config.toml
num_key_value_heads = 2
head_dim = 64
intermediate_size = 576
norm = "layernorm"
rope_fraction = 1.0
attn_scale = 0.125
tie_word_embeddings = false
parallel_block = false
optimizer = "soap_variant"
learning_rate = 0.00681
beta2 = 0.95
train_tokens = 267800000
Each number is 200 + 40 x the weight over its row's rms, rounded and kept within 0 to 999. Layers, rows and columns count from 0. The size before them is the row's rms in percent of the matrix's.

# k: layer 4 attention key, 128x224, rms 0.139, rows 112-121, columns 112-223
# q: layer 4 attention query, 256x224, rms 0.141, rows 177-186,241-249, columns 112-223
k112,110,181,163,155,253,180,244,220,246,205,205,171,208,305,243,221,294,211,248,196,164,190,182,243,188,173,149,169,158,210,172,189,154,184,232,156,249,218,248,119,181,137,194,211,249,196,196,194,191,212,195,167,159,178,173,200,172,197,187,212,179,175,230,271,224,135,220,269,179,216,167,203,192,238,110,174,228,174,250,216,218,251,191,179,219,240,149,182,120,180,260,189,236,176,242,204,236,141,233,201,132,228,161,223,236,199,184,249,198,293,168,160,155
q177,117,174,259,177,239,231,201,199,95,196,271,177,236,144,134,172,206,227,220,281,207,162,176,200,154,170,193,198,220,210,239,118,202,237,138,131,208,232,216,200,244,229,172,171,228,203,281,138,149,197,187,317,239,170,167,260,194,160,208,201,202,136,220,240,157,103,157,204,135,166,175,156,301,185,212,135,219,143,223,212,181,200,225,284,157,163,256,169,179,217,206,191,255,185,200,189,182,214,169,156,187,166,179,230,185,163,231,167,231,208,211,258,230
q241,118,274,184,207,256,162,216,147,231,174,174,217,231,179,180,212,213,188,280,280,297,241,234,131,218,202,210,182,209,207,163,157,192,248,133,182,225,253,230,152,216,173,181,148,257,188,316,245,191,223,232,230,121,176,187,162,212,206,194,225,174,196,222,192,123,70,184,219,230,234,206,190,245,284,163,276,225,279,217,171,165,217,173,156,264,151,267,211,228,232,205,204,192,168,207,186,206,252,112,243,210,200,177,266,199,196,236,240,204,210,174,284,194
k113,111,182,186,244,192,220,240,197,172,190,206,281,218,256,273,197,229,168,200,242,204,238,232,154,230,149,167,171,283,192,176,217,250,213,283,226,184,157,167,137,147,164,184,185,183,198,280,271,256,232,246,177,201,178,151,217,211,221,197,240,164,167,250,169,197,186,147,151,214,185,205,272,245,331,268,232,176,217,168,193,251,234,242,205,264,214,232,179,156,207,167,269,250,309,179,214,224,205,237,167,163,261,252,143,209,179,173,217,158,168,189,215,239
q178,135,163,205,266,245,188,201,216,184,210,173,237,212,253,240,210,216,207,198,227,212,190,187,113,191,188,168,200,217,190,241,234,230,230,129,167,233,193,160,213,174,289,191,234,289,257,252,178,208,136,167,229,193,161,183,203,255,219,216,120,218,219,229,229,156,236,219,177,233,216,220,237,178,194,201,192,286,246,259,137,155,186,152,244,172,206,229,166,142,202,187,129,167,220,164,220,214,164,206,163,191,167,206,179,202,190,266,164,221,207,187,249,155
q242,093,266,170,155,227,157,205,233,205,202,177,180,212,195,153,240,223,219,98,270,222,202,140,170,184,160,192,204,160,238,215,213,200,204,187,180,198,196,199,267,205,183,180,220,213,196,200,190,165,203,209,216,188,186,193,217,159,227,248,212,242,192,199,260,204,230,186,177,225,278,208,165,173,199,231,234,209,152,224,176,162,143,186,279,224,218,151,235,154,184,251,220,189,155,86,246,170,167,205,206,208,173,157,189,246,151,182,193,211,129,230,167,224
k114,133,140,137,148,235,125,126,168,174,249,186,265,159,207,187,224,265,199,168,179,153,167,234,161,177,169,143,163,171,144,126,175,212,256,184,169,155,175,207,202,205,118,235,236,182,212,178,313,234,273,245,209,249,155,215,185,211,159,229,274,196,145,230,221,251,188,201,198,182,207,252,224,223,210,202,161,165,142,245,209,192,190,157,211,222,216,156,244,154,207,194,227,189,284,199,153,221,199,226,257,151,210,184,159,152,136,229,183,193,237,243,136,194
q179,144,230,211,217,216,215,130,200,107,234,263,164,264,145,92,162,240,180,233,228,148,195,265,265,212,223,243,186,222,237,222,200,194,223,212,224,184,209,194,219,189,208,156,211,175,137,189,139,199,246,246,197,197,223,176,223,174,224,229,164,184,181,222,172,197,200,186,190,217,164,179,170,250,197,206,193,153,139,216,211,187,195,199,248,184,194,245,205,237,300,192,295,225,284,214,191,203,199,204,160,208,183,174,190,271,165,143,198,185,167,172,180,181
q243,096,263,217,168,263,202,198,150,177,241,171,226,244,226,248,201,195,178,190,251,97,270,274,194,150,228,195,159,255,235,191,180,183,251,215,240,213,238,192,279,155,209,141,142,200,196,236,234,170,245,205,232,217,206,226,188,276,224,188,183,228,224,176,158,175,227,174,217,201,155,163,214,170,147,264,227,194,203,228,191,118,216,239,188,166,156,244,212,184,248,161,170,203,321,166,247,190,143,184,218,191,193,214,155,145,213,200,155,204,227,154,227,213
k115,138,270,191,47,194,175,108,155,205,193,160,164,250,259,164,190,185,202,257,179,98,229,243,193,166,175,264,195,264,229,183,169,251,149,180,208,219,198,224,192,221,276,213,234,175,211,128,243,273,212,159,190,99,221,220,168,238,174,193,110,228,188,154,185,175,157,176,168,226,233,222,211,220,137,141,199,240,234,179,258,224,148,131,188,165,197,227,266,98,121,170,187,193,182,214,116,174,243,251,248,214,199,214,183,232,231,178,198,187,161,230,189,163
q180,165,244,191,167,201,238,183,142,208,265,259,176,166,186,192,239,173,196,225,143,234,300,238,222,160,228,210,211,238,192,219,186,161,125,257,221,216,225,143,193,237,170,143,216,160,240,222,222,160,195,149,200,184,130,236,153,224,223,181,248,219,190,216,246,244,232,196,196,230,205,184,193,198,187,217,190,130,194,229,169,189,204,217,201,276,222,168,124,167,130,254,197,274,134,130,259,199,92,142,294,264,224,124,164,179,166,225,125,185,199,273,142,239
q244,116,240,184,194,167,190,157,104,246,211,288,214,235,159,175,223,165,266,144,170,208,154,194,209,219,210,221,226,202,188,241,248,226,208,234,180,253,220,201,188,224,235,186,250,216,71,205,216,179,199,186,155,193,176,148,254,206,263,188,255,232,243,183,271,240,190,235,169,217,206,221,189,213,140,165,242,227,176,179,243,172,183,136,263,203,282,190,171,206,142,259,247,261,270,156,220,175,135,283,185,247,196,202,274,163,170,269,236,214,177,190,136,230
k116,148,232,222,265,194,215,159,144,191,227,225,169,153,314,247,210,256,261,159,267,201,165,254,125,226,136,182,244,156,231,227,205,224,187,206,218,200,181,237,224,197,208,241,184,213,164,322,220,179,191,189,169,175,211,185,172,168,263,161,215,213,253,244,190,253,295,217,159,186,175,241,140,192,193,189,162,158,172,138,165,231,191,115,192,213,211,229,145,227,214,198,251,233,218,212,249,225,177,234,167,230,180,276,146,198,226,232,178,222,135,206,244,262
q181,164,119,186,216,240,205,209,170,155,174,251,198,162,173,224,169,225,214,218,195,226,178,227,235,205,261,289,136,199,203,235,170,181,158,249,187,149,156,181,197,154,177,142,191,195,144,282,132,275,218,166,191,140,183,191,133,214,173,216,223,189,257,210,170,226,164,261,156,221,191,182,149,189,210,169,244,178,228,286,178,182,161,201,236,251,195,136,260,188,116,219,218,195,256,291,258,238,135,232,228,231,252,270,204,251,226,177,184,177,194,247,205,188
q245,103,186,215,222,189,157,209,211,163,139,137,213,188,159,261,224,237,202,140,249,221,207,240,186,236,279,213,155,231,171,249,149,255,170,209,267,243,262,251,120,160,145,263,189,252,200,271,127,254,212,198,161,129,212,176,179,272,239,187,159,118,153,219,201,221,144,252,256,301,195,254,197,233,204,170,243,261,229,214,122,116,232,146,197,165,180,187,214,209,207,178,130,242,208,207,222,195,193,229,225,156,206,192,196,193,245,191,175,125,186,169,194,227
k117,158,189,212,234,269,165,163,130,159,150,204,106,248,152,150,244,300,156,185,208,217,186,258,160,159,141,164,181,274,218,205,243,150,142,228,218,179,209,160,147,207,273,250,226,173,218,190,246,239,226,130,191,202,218,124,205,201,233,169,157,191,156,112,228,154,240,245,183,231,168,204,227,94,143,193,202,197,225,207,229,188,181,214,166,235,163,214,174,197,170,188,160,202,178,248,229,282,166,198,228,122,193,192,184,234,298,196,208,177,208,292,206,222
q182,177,175,159,179,134,147,208,237,188,157,189,167,163,216,188,246,166,197,200,205,187,235,180,193,191,181,100,222,188,95,266,220,210,244,211,234,147,164,233,128,183,192,258,221,196,191,241,191,172,199,223,199,188,194,179,225,231,177,193,241,157,221,201,142,203,183,159,121,221,223,187,142,245,219,199,176,219,179,155,219,242,173,187,253,173,256,219,162,180,125,104,221,169,270,241,287,182,205,185,258,271,164,145,272,228,188,239,116,272,193,187,219,239
q246,104,229,213,192,144,214,209,272,245,195,222,197,167,173,242,222,148,127,254,201,184,250,252,282,197,206,194,180,201,138,181,190,160,177,239,209,181,232,192,215,226,119,258,119,159,237,209,203,150,245,232,228,195,184,141,296,244,182,227,256,155,168,275,189,231,224,227,257,210,179,135,203,217,270,155,195,104,226,194,145,159,228,222,234,167,198,165,234,192,169,217,194,187,173,158,209,168,218,147,174,150,160,151,136,231,156,253,187,226,211,259,131,184
k118,164,157,183,191,265,202,234,246,247,222,212,184,215,221,152,208,183,241,254,236,148,215,205,169,215,231,181,198,202,232,311,210,134,175,239,169,156,206,208,275,132,194,261,237,157,175,176,252,136,177,134,290,202,234,152,176,210,218,159,224,196,269,187,176,156,120,156,170,158,120,210,180,196,212,184,164,136,236,200,216,192,135,227,172,233,218,132,221,155,91,165,207,302,259,166,221,192,241,163,227,222,176,160,167,208,256,261,227,188,223,225,166,186
q183,175,227,150,187,250,197,172,278,223,183,158,267,228,212,253,93,202,263,179,222,189,180,155,221,185,215,253,148,215,174,185,183,161,215,239,199,210,263,160,192,224,225,141,249,167,150,254,190,180,226,198,244,201,217,195,216,177,156,216,247,199,252,233,160,178,209,199,246,221,203,258,145,152,201,174,180,269,219,226,149,223,106,245,188,217,212,250,229,318,92,221,231,218,267,268,168,284,219,185,185,204,207,169,208,229,140,177,238,153,191,193,245,171
q247,101,157,143,279,228,219,170,197,201,195,143,212,178,196,196,152,161,212,205,190,194,207,167,220,147,156,218,232,224,198,180,151,225,188,248,151,228,236,211,168,157,213,120,230,139,204,274,206,139,136,153,202,248,192,211,221,199,148,207,208,160,208,195,192,187,263,187,240,152,225,119,149,188,197,238,212,195,214,270,193,200,208,162,223,169,167,180,242,253,149,251,172,196,106,170,110,175,278,232,213,182,184,154,264,271,210,191,277,180,188,255,232,227
k119,155,175,244,196,191,157,168,255,173,183,190,217,200,193,198,228,146,214,199,255,165,215,245,206,141,176,234,232,219,159,203,113,94,212,305,156,211,224,171,223,209,254,143,216,266,196,211,205,160,199,184,234,236,253,235,209,304,150,257,232,189,154,145,173,197,195,222,252,171,205,199,207,219,149,217,239,285,152,196,175,211,150,186,174,168,187,244,240,247,179,184,183,159,248,168,213,248,197,173,202,203,172,227,138,245,169,187,198,95,139,124,156,210
q184,175,292,170,171,184,190,194,230,171,241,179,207,240,215,180,252,168,216,181,192,264,202,160,141,189,241,227,211,213,175,158,165,53,224,170,154,114,204,224,184,207,233,208,278,223,214,206,169,216,246,130,186,210,156,231,149,156,230,182,172,160,154,255,200,238,184,167,253,239,280,222,188,200,209,175,159,184,165,258,239,171,219,273,194,202,242,253,105,219,190,169,250,207,227,125,207,208,244,176,216,213,225,166,162,164,185,289,180,206,262,227,159,248
q248,107,262,219,251,197,161,154,237,224,274,134,187,158,255,182,145,170,185,189,242,201,163,173,225,178,193,147,162,183,168,116,155,134,159,202,228,172,260,216,171,222,258,235,221,269,181,172,210,195,142,204,249,188,263,157,151,150,190,127,136,159,215,219,197,133,197,240,271,219,167,195,184,212,170,150,145,253,217,189,202,119,280,246,119,228,280,180,202,241,222,187,222,175,288,220,148,280,258,230,185,169,165,145,268,156,178,267,200,128,261,180,227,184
k120,158,225,154,210,208,175,118,182,225,184,179,181,182,220,228,85,70,231,258,216,245,207,250,188,180,202,183,180,214,151,220,176,203,191,126,255,227,159,163,186,175,248,180,267,241,250,217,130,141,126,248,249,213,114,183,210,165,305,176,219,190,227,203,170,153,181,197,192,182,171,243,196,212,143,240,157,123,209,183,144,157,179,144,213,206,219,235,227,195,260,190,266,260,223,132,151,202,195,190,195,199,196,254,166,144,173,220,180,215,189,226,225,150
q185,166,190,221,209,244,154,183,148,266,147,295,239,170,284,153,195,212,226,177,206,241,200,202,187,239,223,195,251,219,238,220,176,207,190,142,193,190,206,182,149,159,158,210,279,193,190,177,198,204,183,196,235,155,177,221,228,191,237,123,209,188,223,175,256,193,163,193,140,156,192,258,299,210,185,143,219,237,253,194,195,152,116,260,208,115,237,226,222,243,187,222,184,176,158,265,176,175,199,173,264,254,196,180,209,108,217,155,201,170,220,117,191,220
q249,104,249,189,191,169,210,198,264,162,177,267,165,187,104,221,119,125,191,146,198,214,110,165,183,156,202,226,207,140,167,246,172,138,281,209,252,162,167,221,245,224,165,234,219,216,216,141,173,148,161,221,194,249,230,216,170,249,219,247,223,233,208,234,244,153,255,172,192,247,212,275,164,202,243,316,177,225,241,206,155,206,180,147,231,207,220,204,177,176,225,136,195,170,206,160,189,149,206,198,182,198,208,116,204,304,293,196,163,204,182,222,143,200
k121,159,237,178,158,262,238,161,226,162,151,239,179,194,230,211,227,205,268,131,167,214,142,249,202,243,242,168,232,184,168,207,185,213,194,131,222,141,149,205,119,156,175,209,89,215,223,276,233,215,168,263,230,120,221,198,249,163,231,214,225,245,148,262,220,138,212,215,216,168,213,285,197,192,151,200,201,258,206,79,178,191,231,191,171,201,156,155,230,225,207,251,203,194,194,138,196,251,136,185,257,215,204,152,169,189,148,227,192,198,149,190,202,152
q186,170,245,218,272,201,223,160,212,172,239,231,177,254,129,200,214,236,217,235,218,150,167,263,250,152,197,252,228,243,147,111,219,226,212,206,111,272,228,122,191,137,182,205,229,183,229,220,214,223,240,179,152,236,149,238,190,158,174,153,187,169,117,199,195,222,153,157,176,201,193,217,218,217,191,210,134,180,240,190,192,156,146,173,180,246,160,201,224,147,157,192,178,141,210,188,199,233,188,177,259,182,151,149,166,249,119,257,183,196,278,183,248,234